{"d_model": 128, "n_kv_head": 2, "norm_eps": 1e-05, "attn_scale": 0.179, "tie_embeddings": false, "extras": ["local attention windows", "paired heads", "gated attention", "capped logits"], "init_std_o": 0.0, "lr_mult_down": 1.5, "lr_head": 0.0138, "batch_tokens": 65536, "steps": 2968, "dataset": "wikipedia_en"}
Each number is 128 + 24 x the weight over its row's rms, rounded and kept within 0 to 255. Layers, rows and columns count from 0. Numbers have three digits each. The size before them is the row's rms in percent of the matrix's.

# layer 5 attention query, 128x128, rms 0.103, rows 0-99, columns 0-63
100:177104092122140152056133175113082160131102129134163112174157127164133113126096148118148091144116100119122132114100093094144139171110099144164126083137150148126116158100167104120162131145105141
114:185116066162200109065142102125082120149093142131108112150121109141137129137151108092088125152128107152128132116145132072127106182099131127114106076133091172109120110090096120146146126127107145
094:121088125079154127095183142144114176179139129131160143140152119153095162105105165109150084130121075113135117116145144137119076142138124116105100118118098114098123129118141094130123135158118121
094:151101151127151188111103115130139121119115147133139112165117139046102160127132157133115071118116141116131073130084132153109123162178110082140137128113093135168150126097138132123143117114109067
121:118103097103148113148146102144082161129136073106097090124147117175080129144074151133122072155117140117156138158097162095154170054159152122147127126121130134127099154130125130139126109120170106
100:128161077113147111084137103141108097122135117103147091123170115147143149121153120130120105134130113142098090148136072125137099117102101178118138124117161152107115156106123141136101138134159124
108:129105111129137144098139122153144120128115124161179136133135104151129095107127135146104087136108082110171141138125117101109113154137112133120177103168103184130106163135118105111150120147144139
103:167154145175094120124079086140140090133130172093166143106132102078138132089125088145134110092098128135163127154128119152118153125146116150101125146145148150137124164146103108133121152146163114
111:069109147131129159123160150106177107140172136133152080107108114133135154150094125111161162113122128102076115156119105144119136094127157126115126164145163151130150123111148114118102154133124161
105:113138119117190111064121153125174149149125130131163129123133147084163152180157142132147108099119107131142096105132127082127139101098147129161107115114115140119128168105122097142108081096149097
123:077164170143095094195087168088142077112136111095116129115118184131164128107098137148126176136116173121126145140153109139143129113131126091121140157108113092125084121157141113093104160128093169
111:100142144144113117139090121125145118138113125109162142120156085131097103124145097103109136131162134163177182171123111145117134136128147107092129111164182176145119120094127120124138116141131133
120:060153130115092094159100089109141097120146170157119152109098123120202126130138144158105142085176114125110119112159107170137130115110152139141094169122159130107134094131131122112132118126172161
110:091131134121141120113131124110113098133152167062106157143109168106098177120111131078120111147157123144114105137146128117137160158106067140153086161178107134129089132117163166167134157155158134
116:131117127139109144131086151111148104112167120102102112147159130142135098115155135112166103089136103079131160135109149127092131137172124148148092086152122126156180098133179151110121110104150120
107:131138084187107136113112141104144123139165113145161146140119130112105127148074134173121104110158113140141111149114144132167113123145110112141119085159121152120114113090112173186127108126130110
115:129083080176149158045116154126129136118121131157159140136107138122126096145161109113132156161166088145153115145140128098119080117103121111127135085113099133141144140116177147144135121139131097
104:162058095172203108066120161087132088126148120130109124113119144128111144134119134164151067153108158127136123100153161100112115124110096116164137127137124152122088147145096120124135117144143148
093:144121133155131139108095123120101157127097128138106095148149095107143096124106101140100123171169135107097152111105091126136120134110132143114124099176135147130094201102133138130112118137136163
113:145059130137146102086115103119075168110092130130126119149099157186136129137133110084096096176109110132125182149120114075147113147163088154143121105116119142133165142134112124126138066118104134
104:135095141114138163139082159128135134133088063113128141123134119190140121147142156121112107134138097166102101115111119148144162160116128130166149110167134156122151134105104093150117164122121117
101:109149128127112125153121111075116098118153127162140155153110171166133092168128096143114128092144169095099131152115076177098122111095163176113107148119111116110152093138158129079123150118109128
101:158109118109148120110126108105143080139100086152184144128151162127145157112129116150172145153111140139186120132145138151098103119086142136110114161158137100145091175121105120156110117180122104
122:155100107107170137117158096164101147148130170089140109157149134145100131094135122102101131152117153126119128141119172095145112135160113093083121112143128122149105144144128082143130149119117117
101:098122164152070147138141130156118079107107139083064150137152130105128180147121113123114143142103160125123097120102135134103147148156091131193132132128164150105112148121133171119119174138133118
113:188114149119066126189114141110086168158122151142120126092099122130133117107110117137132124121149166142118130123107103143150140113093142140122102157087140113103147104116118154177113119097137142
097:119132127146169180115086116112091115107096131116119136121140144132177139135105140152152146122181135112116156125191125086146085097137145131169118106137118128127100121156194168129122125116114108
126:155167137143166105059136189115060106161120132095126147173115182115149121154118138089095109144104157146133128139115164116115105147131138114123112109129137094121123099130159109128140116148102128
106:138155136093094113119129117153119171153104170082096102119079095142094126125112103114104101110144114123139157150125136154101134114128142119117115121129148163137142106100139103119134120132139096
114:155118119089127167108133163082172139124081152122115142174124145127153133135126185105151145123146134113112181105111166146158151142148115118085141116106139119168092112145146119142141106160129116
113:160114115150089109117123162118150078134139200085162126161138162079140124094144134117112102154100115118118112114118080131129121111127159106134145143151164097164093152143167104090137172123095131
118:080140128123111150130131162141087149125151113140112111136049105168115153107128170134129158117143129174133114109102146119139156125160127140111141140165135138146105170156105088133133141091169125
104:147143166161176140117100125135096112082115143125128142157146159116140131113192111130121101116113118156089120119141163152190126104157138151130115138146092119086117147118080129092164144121117113
113:135165174139112101097135120089151115132185145140120148126149136069123124156123099124104145131138101151163136110135134133095156135090119135149108131158095099116115148122143161080126139112111121
135:102147156140135130126145136127103180153147160154099088123128114113152127129102134123139096163163125099091143147164125111115154124103157136135181117150157123090126085134116145149129114138104136
123:164087112115130141128159121082126157100135130125124074129130131137156139097105103107131143110119144183124152089142140121123119127130090127120121144126152141136144069168159133097162154137102157
111:139136098143155103122110127171121177139145141123123163110124135155128139128098119114105121149139142109114135128155124095130159144146100133104172098167125100102145149184103116094119169124164142
118:101123121168096108127121099187115117086115121098145099149055144113110106141124087117149117151098109126122136098131106139123138138135166134124124103158100111154124124140128081142150144128109152
107:068145129134130158121174120179140118103120136140140112113159146047087142120124085136122116130108136127154135171132119093164130130123109120119154091115144130116137161119126102129101134148118153
113:099130112135070097121161139135135140134120087155127142127113162078131169139126133130122120170149101113145141109127106131147146123113192120147135139116168111133119129137167132077113097141149071
105:124121115108110114092149146134118101141112110170114144142112128175147170080175121119105121112105146145097112136121116116093137101135136139129210117137135134132137149104140122120129107156130140
106:176130103123151106109127130156130123115107155112133160107136085129138175126084151155123118137130095136119110111173123140169108161093121133146110124125110148096168134143130143125148116104109160
105:159134105109110118118153106189168152159081111147162144110149133179123144108183104122121151175156129152118132155114121139126165161070145116129116124090118137106138084109114104122145157134126104
116:099096129150134129134158135102107158103095107138123190137142096147163159117089118106136135148131105140105117140101117138099117128139119143119130136112137096147097105119145171130125147143123138
113:136140159117061107115087132159109071134131135083094112130122134141137115124135181139120142185143112076132112131135106147102115133134137093143146123152127079089133151155092119136165132146129110
115:185152099135102144131207111148162146084125162140088082120120146127110126131141118098139125118118125137097166132091134097135110146120101129106141165167130137058152142116154122129136088125122088
117:144083137140103191134123106141140140154100141133130146095127086121129127143118147155135115141144086143142101141113127113143161120128188157109101135131121111152119163115085094079153131128122138
110:117088138133193203120128130090130111144176098110107100129124182104163126102133111094156175089139141095132096136090125109134124113121148139138160140147117103124142118078173116133138121148112086
105:150144087179112140149119113183131117138117105108135152171188138134137119146104093114117162117135147125093128111117116144120124142147156083133080144133129111084140125115129105205126089110125137
115:105125155098144122121134138152166112140119134121142139144130139166146092100138135126156128126203148145085156129121122139153108119148127083104125156101124118093103129155190109147102067131122101
115:154159158124119165103113085117111156181153125117120139116086120159127168153144148149131101098110109140139150104111131096136150118135144123110108122116155069115131112120094137134136139193119147
105:108127139150122100139103131158140118117121154141119174108101138090187086113132143170130129091113174117104100137149153184119153098104116122106121098135177117151109150124095090131111142170137124
113:141135135133123146141156129094110149137107148139122151142132153136107143122129133098139131133102100162142163132116131098127114096155133162178085127171135096133115131141134175098170152114196120
109:137138106100138161147144110110142125109144093129102149113135098134121088152162125127172128100108137186127150149137127134180110148141101122089162158114143125102109106129138089158124150097116160
111:097137138138156106082115141065097131134136121122142135124139129110144105090083146142156123086073152120104095171146141131110188146110137142110121157124079125132101124116114154136134134104066131
104:098144122142148080116121153150150102126135125146149115062109173127095125126140137122171129102107115103130101123114103127130080112108110158122145102160179123146108123135135135120117123102139129
115:150129156130100087120140145104112155150095105139133092147159112129088125144120102156159115079139105117148148174102160074119123089090141060164159175145138128115128142130107148163084148137125094
115:096212138135151142113136096147118154159132126122133114144110104134126117085130114119140155110100141138130131115144158135135183114123147125131095089101132162099110086078137128152105127094164097
125:098141116104154101140120116101147134163132120122131177091120154152128127146151109088102144121120140155104091146115085113145139135130095134146159117127130166148143124140136104134132169133164112
113:157141108118116127087109132104120199131121131083130082136098121157130107119104120137144159168109100162125124162140144110156135144127137117094081122145143146147141134161141111102112112153153162
111:192128160105137139123159114109138136143103125160120110110142112120168093098090114136157134133160101115132117147111111151156133146139141127156124112099154145145139156125091124114091111134164103
108:131133119100136092137109089136114155101120164129106064132135108096093080127121112153127118148124126115159097166153106157143111169118111141119113163158134092146123107163138133105117095162145124
126:110133138124144130088132139146155121082139072109097132123104155138170125136112162069131139138123151149147164123118152114167142083135151162118144120124125130095165101121118099177117116140148105
106:084146098124132152146117104105161126132095119108106168151107118182123127155111127096122175115100148178136150165135157117141104176131121151137135149077145096157117111089131139171127136162169142
092:214128103171126128105104131143133103140136132112133104119104122117088118103151099155156124136147104157163085122122096106112162128129124106157102111149140178146141164134126162145156127122156140
093:217123090132168128087097149081092080151100115108164119140149152129154130113135145125147137150144095167124130108106094103125136099134149132153082139157136136143107159084098132140127117136095132
101:182069116139151070106073108123086146157112125122141125136128132127169145096148124100162130148149108176118142092121106118139167145138175148128094113133147149150105155077100130118140119144123115
086:178087155099134097155066078124126171157111121103121136116131120139129156120158180122159111156147125194161100133090113153126137148191148138143118086143142153122102128087129123155123098108154104
091:129064115100109101138133149167159147139124123114107166121174140150071160091152133133105123112106164164111149123114115116166119155151115107107087113153115163123146144107131139122168124146139113
101:116147126134105030098088143112083138170115132104107088087137119137164167114129093129130118165181140144099156151131099115147150119107139118105129151129124161134160145074119131122136146137104189
110:173096154123119072127095139119103108151118136113104100121142093121096074121136135146113126139132134126138121157144079133137134114163141147153111103138158169127144142103115149126149152121142114
087:127135122163166160121182117117160144155168169149133153091137119090126126149167137166121135098098137093110114120120189145127117123097108145103119166089071140112132130161102102074128105131127173
082:091135112097110118156083120105124136125166084089132077119108144118113149125085130151140160140182118158151076159132115126107176087139135071128186163147121116108134131114116147130142120159106116
086:107054148144113117150121114119083141094107092113155144124092139113132094154115129090106084142096144141176114142153132105144116091121119144161135083176127119149126173103081095159163139184146113
085:079129126133086140142114143177133121111100137114097123109100131108145129103126132121089126130150157138118187133160092111164129108136139117122116116112108118123142130139098153144179146133157153
089:105126105144153095094158146146114126115178135153140163136129123131138138132086084122121167138116126095132100108167123148107111153091092154089102165136123116140112113115138145127124131150146152
088:091134134150112113083101140108137137126128130104146140108124159133147130098127137132106174125114115088116129110089120131112112090113136119138139161109118129133127125158129118164161170093155159
081:124101143132152125117127124137152127137123126118090148157116168137164156120094115103170112131159150142131138175117102140149135149139131108104086116096129125144104099140133137101116122172070091
070:162134067145118091135127096180145159151176139149123120133144104105139101128156109108103074144142091118133144106106116100135118169103145159165134131121130135144093142078134123115117089102084142
084:104135046115125185123126119106147106115103121125176149114152095149134107115148108125125129127081136131121152082152125114153147158164100168127115122110132149085140129131174153123127131147113163
052:069133137137140165162163104201126135105130165146107155125138107106111142155123151140114163102105140086154101158114164164087134092164135132094146103117113093110162133159144144143141110125131107
097:142172063132156235118150130163172110121151148133135118146103107114068095139130136138146120088121104112134083135138151150109117085136135100117158103117151119146120107179132145142121132124144090
081:141157107126168133076111168129136100124138127140092113111104162092148129143101125106149143129109168131108168101124161131127127105118174140130137146112147108160127095136146164140156146155148105
085:150121135134118075116109139100117094154132119130119108121124126158184184124133125113128100149157136172125170076112096066150132114091133163153111130152113139115091175077077093146162116144171151
095:193085140158134048119086159094121103147148122141118159086122132129151123130136123102135150122143120158110131104111133114139131163093151149152100166151138112130140133093109094123149120164139170
109:110140133146164145124159141130157140151129098114146112141144171152150090147120124148114127154121147131101129116122146132117141065067139143118133170085080128115135092168078067096152125131076140
096:137119125121139093081118139114116128130109133113157095089102116122197093106094098166117155157139139124149163146128102113156152133136118113129102154180100127097145158129100133134109122122124168
093:147113166126129161103193118143151146114128133156125066144149146118134131153153141139147122135076104130154142120113146152107127110126121125160133101123119105113131125146166117082139129130076091
096:145142128173119143179149143145153119101161127094110123129119124117104137147110110131158110106136118141097101097148140151096171166097122120119123179125130113151136117149163129062118125170158079
113:134149103114112105134092150124103130142111132086116093084120161129176126110121151098081170115141141166109155118145101125141109163105164131143112145145152130120122125097121158142136164082156160
077:158148128177105129131120090148106157100140129123142083125088129143187111133105113119117163110087133134123114140113102170123180118119112139141133127122143098153154132152143147091127124089050118
087:169118122083147124094118158111060134121104131163086124094100115172154137106129157115137114124165136116139132141121145119114149118134197096136095106120113089092106113107113167114121135144123106
083:102182129142154110146124151147150137143147126114119132102123165083107120099148072146108128129095148121131176139151123151137107097140123148133128104121137160147144130130148122135085165087139177
071:150107139140103153113161134045130135121101130128174116127175103133091101101139112152115135071121132128144136137141128125105136113134123139090104109148165156111148152120078135112072171081132144
080:137127104121126090134116096097137081121140131084099091145132186133153088156144127135145112185140117146116094122129140135149088143129113117139090172125077148144123099123097151147106136127132121
084:128110147177082133148165113108154087093127146122140161147090125136068155099163127133085132119120127132162122117142127116182152111101130134098118123128159143111113106161152146115151141171113113
085:161151136068117155137123118096155104120118151176143115077115130132205141099139115131144080134111143154134131130115125135143128102129138115138128145092127104162111152139125150135149136100100176
086:134143136180144098146106095159051133104137153082133125113131148111127137135137139147165127096138115155149076130105144146110163128127132166119146099144122092147108111142090125182121175079137181
075:112138138183107118146172121143131086094119094129171116113145090132133121126136118119115162099067143141135192157132123139113124132178113142112122117158170123152149145104106085103143152108120141
085:114146118112127099127097126137119113147130142142164126111185083118188151088127166138118127139096158096144108094130104161117125140179129148116166108125139151153082163142150138129086108139114129